Part of a small language model's weights.
Size: width 128, 4 heads of 32 (2 for keys and values), MLP 256 SwiGLU, 4.02M parameters.
Training: a variant of Adam for these matrices, 8387 steps.
Each number is 128 + 24 x the weight over its row's rms, rounded and kept within 0 to 255. Layers, rows and columns count from 0. Numbers have three digits each. The size before them is the row's rms in percent of the matrix's.

# layer 7 attention output (transposed), 128x128, rms 0.0976, rows 21-28,53-59, columns 0-127
118:122114156141150139156113148180127108155150126118131101161150089169131110134141118125153146111126156116126130141149148137075118179152109142087141106146125079050137116116101140152139122129114187124110077113144117122115120121179136062136133126143094118142139126134138146103112186097163094115129137103119159114111130132129099130138100160141127132135128104134136091105139103164112095126097
112:123109119133130105131132142137137125157146142134121094122117097180139144174143096157112167115149125135161126115103156111091112159147118132120148124142149070062111146141099098150118115124143185136079106109179107139104143117153101091124131114128100128115173139111125140093130143082131094114128129101129137113149142134162077151148088119124110158100118083156154125097111109174139096129126
078:085149106128151076106120123156133129152138088155152095097096128167168146148119098144110097124151145099114180079107092134143094086110120141177153110132148106121120083115079101113134122121140131134098097101151077137159153144117137125137142108103131130117142113141138121096142096134129135133124119100096136137095129134162114162162166105133156143098098135168168134116110111158119095139112
090:149133132115119192147155122104120122135125138066137162146123130132099149122164140088126125105170115153102087139148148113148149128167122135123071120131089121191124144112198116161103122107117085139151174109113156138100107117133165133092101113127091134120115129109103127132075139118104102125141106106152127117161140105110131125144065116116115125156160105134103106110118116103122126139141
115:142143206096140119148085128163166135166130131132153136145138113135139097121100099120175124107112116076092150111179119127100133161145120138088127140144136099075140100157098115153144106124131188100122084114111102121137136112174112090114164142098134120164159105152115149130108130109148091152139140100118128111122136148146119114133126164158141124124119132151126120098162080138106120115126
111:145130139133140147111152138173162178127133126143116122167136096123095110083168148139126153121121109149165135189153113106094133195150123124142140146168133103032141124119125099107161132125130138165167113124124135114126122124115101134145115143126110153139152134104109099137131091108150122085109168144131129134124135126101129117132160142170121134146158149113118130100104138094128102077091
086:137151111142157093103159084164156141083094107125133132121124120112109128158153098187110125131149119148152130120156124123128117103111147124163150153155159126072104147122095083111125137144141123159141121123119118157140132087112135198184144165124090110136122111125137134148150098105112153167130171136118150132117108148134104095114116075135099134128135146113144174107095149119134115081150
098:112113121103134093116091115109148104118134107152145126131136130087134124152092115178144074142114157078121158094153107172106142089119117128147134119142128158083131118118119151082174111119141132097153113144128101132168092147135161161169170126136170113135116109180166152161149142128115163157134128120121179108112095126151107108123137123146153129140079162128126136131112172143142132139144
087:138092110147137173149139164154141098166139116127113135158125139130157120107159144124110147111150161148114115148160111186118100161141119125124150133155123122115138102075112121163088126144138177132107080103129105127139123105124139085087112102178071127140106084134132154114098176107120104111115138103141174090141113134141154135118089123119159121148164117124101101107157136141137097129092
090:099127084108096123159159161108149118175147099118124153165094130136154160125166140134091162119158142121140096097109148147110082093109130095139133155141131084123126075130130087128113127128121170157088128101118107131104149109100112104092117071139101135103138108118123143098114101082123130131128090089141134141168135151145118113124110092119124121116151094158099128109113097149105108113089
087:106094098135157155075091103104143133133111097088127117121076126099139155138135106125132121122128126143102134157113163137115100128142118115157173104124153097118100089124122120114120135173129121153180111094146157148102152111126109128109155106127156132084094169112151149155127153083123123115151131105099138130139140152095091152124123134135154184124142133141109112143141086146091075176091
092:113166187114119125169128142143141126153112088099142135142124152160147148156112106077141111114131146115102131132129122112174113129131116120153091165103100145177151126129151131149124117097130118133182161139132159152144095107127147150109111092123107134134144124152129117062076159116106111160141114119180125100138114119141110133103096127073087139162168127143124163144143145124128163099151
082:120127182122094149184114128143155116171132133141121193134141127150143128109163114118139137112150124095111139088152119129121086160123131148161140160123083098127135138152145127130138107099145186120101132136139121112134144116148103130078107108129106173115140086157146152159133135081164147122138160117076156083173109150148135108134111123153124100156132148148128134125126093121110114100175
092:140071140125157132108169114157140158139116144160094154158100108114121134084152125160136134142126145140138120139139129113121125157139133145148118117139110115090112148116138134139117119164108155134131122157115068125157119119109086133143108157136141140142155181103113115152144096130150149061106160115111134134109140133173171158176179108182098113079148123120086116126143123084131139102108
100:114120145156136075131136081148129137113110131124147144125103087128125164181130125213124160124126131119166128119118148119119128105146133138123131146108163118086145122169126113171122116129106104144110121147112101114095106118143089159193134165132144121124130170121136126147172123120112164169133130089080125130118152111105085164137117120141087146130120133106144161127130174115101142113173
# layer 7 attention value, 64x128, rms 0.0693, rows 22-28, columns 0-127
103:108118083122175107150102140102113100128165132118125154141129134114143122122109132123102094087121134160124145124122146111167107146090103123152128146145105137104126103143076126110160153108129092143139107130103093124113170130119151109105110105147146096087108140156131208100116115113103058127141161139084143120109118148130146116054112139147134092132126116113092094134109093139151118123126
087:106164099107112112145121162090146065129101125131118147113146124110127165143141097085101105106121121136114150103142155101139128130113109122100128112134137063137107136137138167118123133148128144123110116145112106169141125148122097103114140134173134098112104139126125137086170124149117082131090116098085122160111140129125120111101110070170076065107120129144135155091149108174154143142127
092:144079108125108126159129109120177182170158158171108106129114104115085131136165128121096140104140133138154121174134126116106137142102125133132059148144121111172139127139125149137101133124173119103130143147122175152136132114144143148168060124106110143140125147108129115162099115174129164128154146143133134150128118080113122148122120160126086149152148126122085108120127190118131149130136
096:117082138170115138145087149130166141175140120089125077137135156103137095114125115148152099141116118101083115093110184145124080126114137071115113137151103138171081136164101183143132121123129118144119121140127091084146134105146134116085173117113134141142129140168154133147104142149129091128152106127113153105099130113138128147112136118151104142138155134102138137173119109162091123103139
102:118125118162098155129142145165106157134169086155126097175152187126109137112163173158127170122139102162138122150066110159160117080125155139147164100117089159123119109121130134133112102133093135143163137137094137114094124136139144102139132128141110118105111102124130137128150097101156150107098116127150140159137089136102120139109121078141144122132135120088121096146101167139101075146139
100:136153124148147109115099127121156129145158138148117075118142144158153182109141120142146178143133143136139114087131123123183103104136131131153138119137142127136137080131170179127107137133115163117133171124144120106079156131150123065122098127161162073069121094114127131131151116105090079123100123133111123113112073150131139131139133135121122141161086102124137127158120100112121084115129
099:118155126120181136142118156113120129169101132105131118146138089119123180127161127147177113146126097082133105088168153108141094168149126129115109134097173118125145163109143160142144158136096158109132149133138110102128123134127092085111140137156137070116147110128124119124140155133109126128153103104095086087109130138119095123163127107123120136138151120125137188169145072133076130106105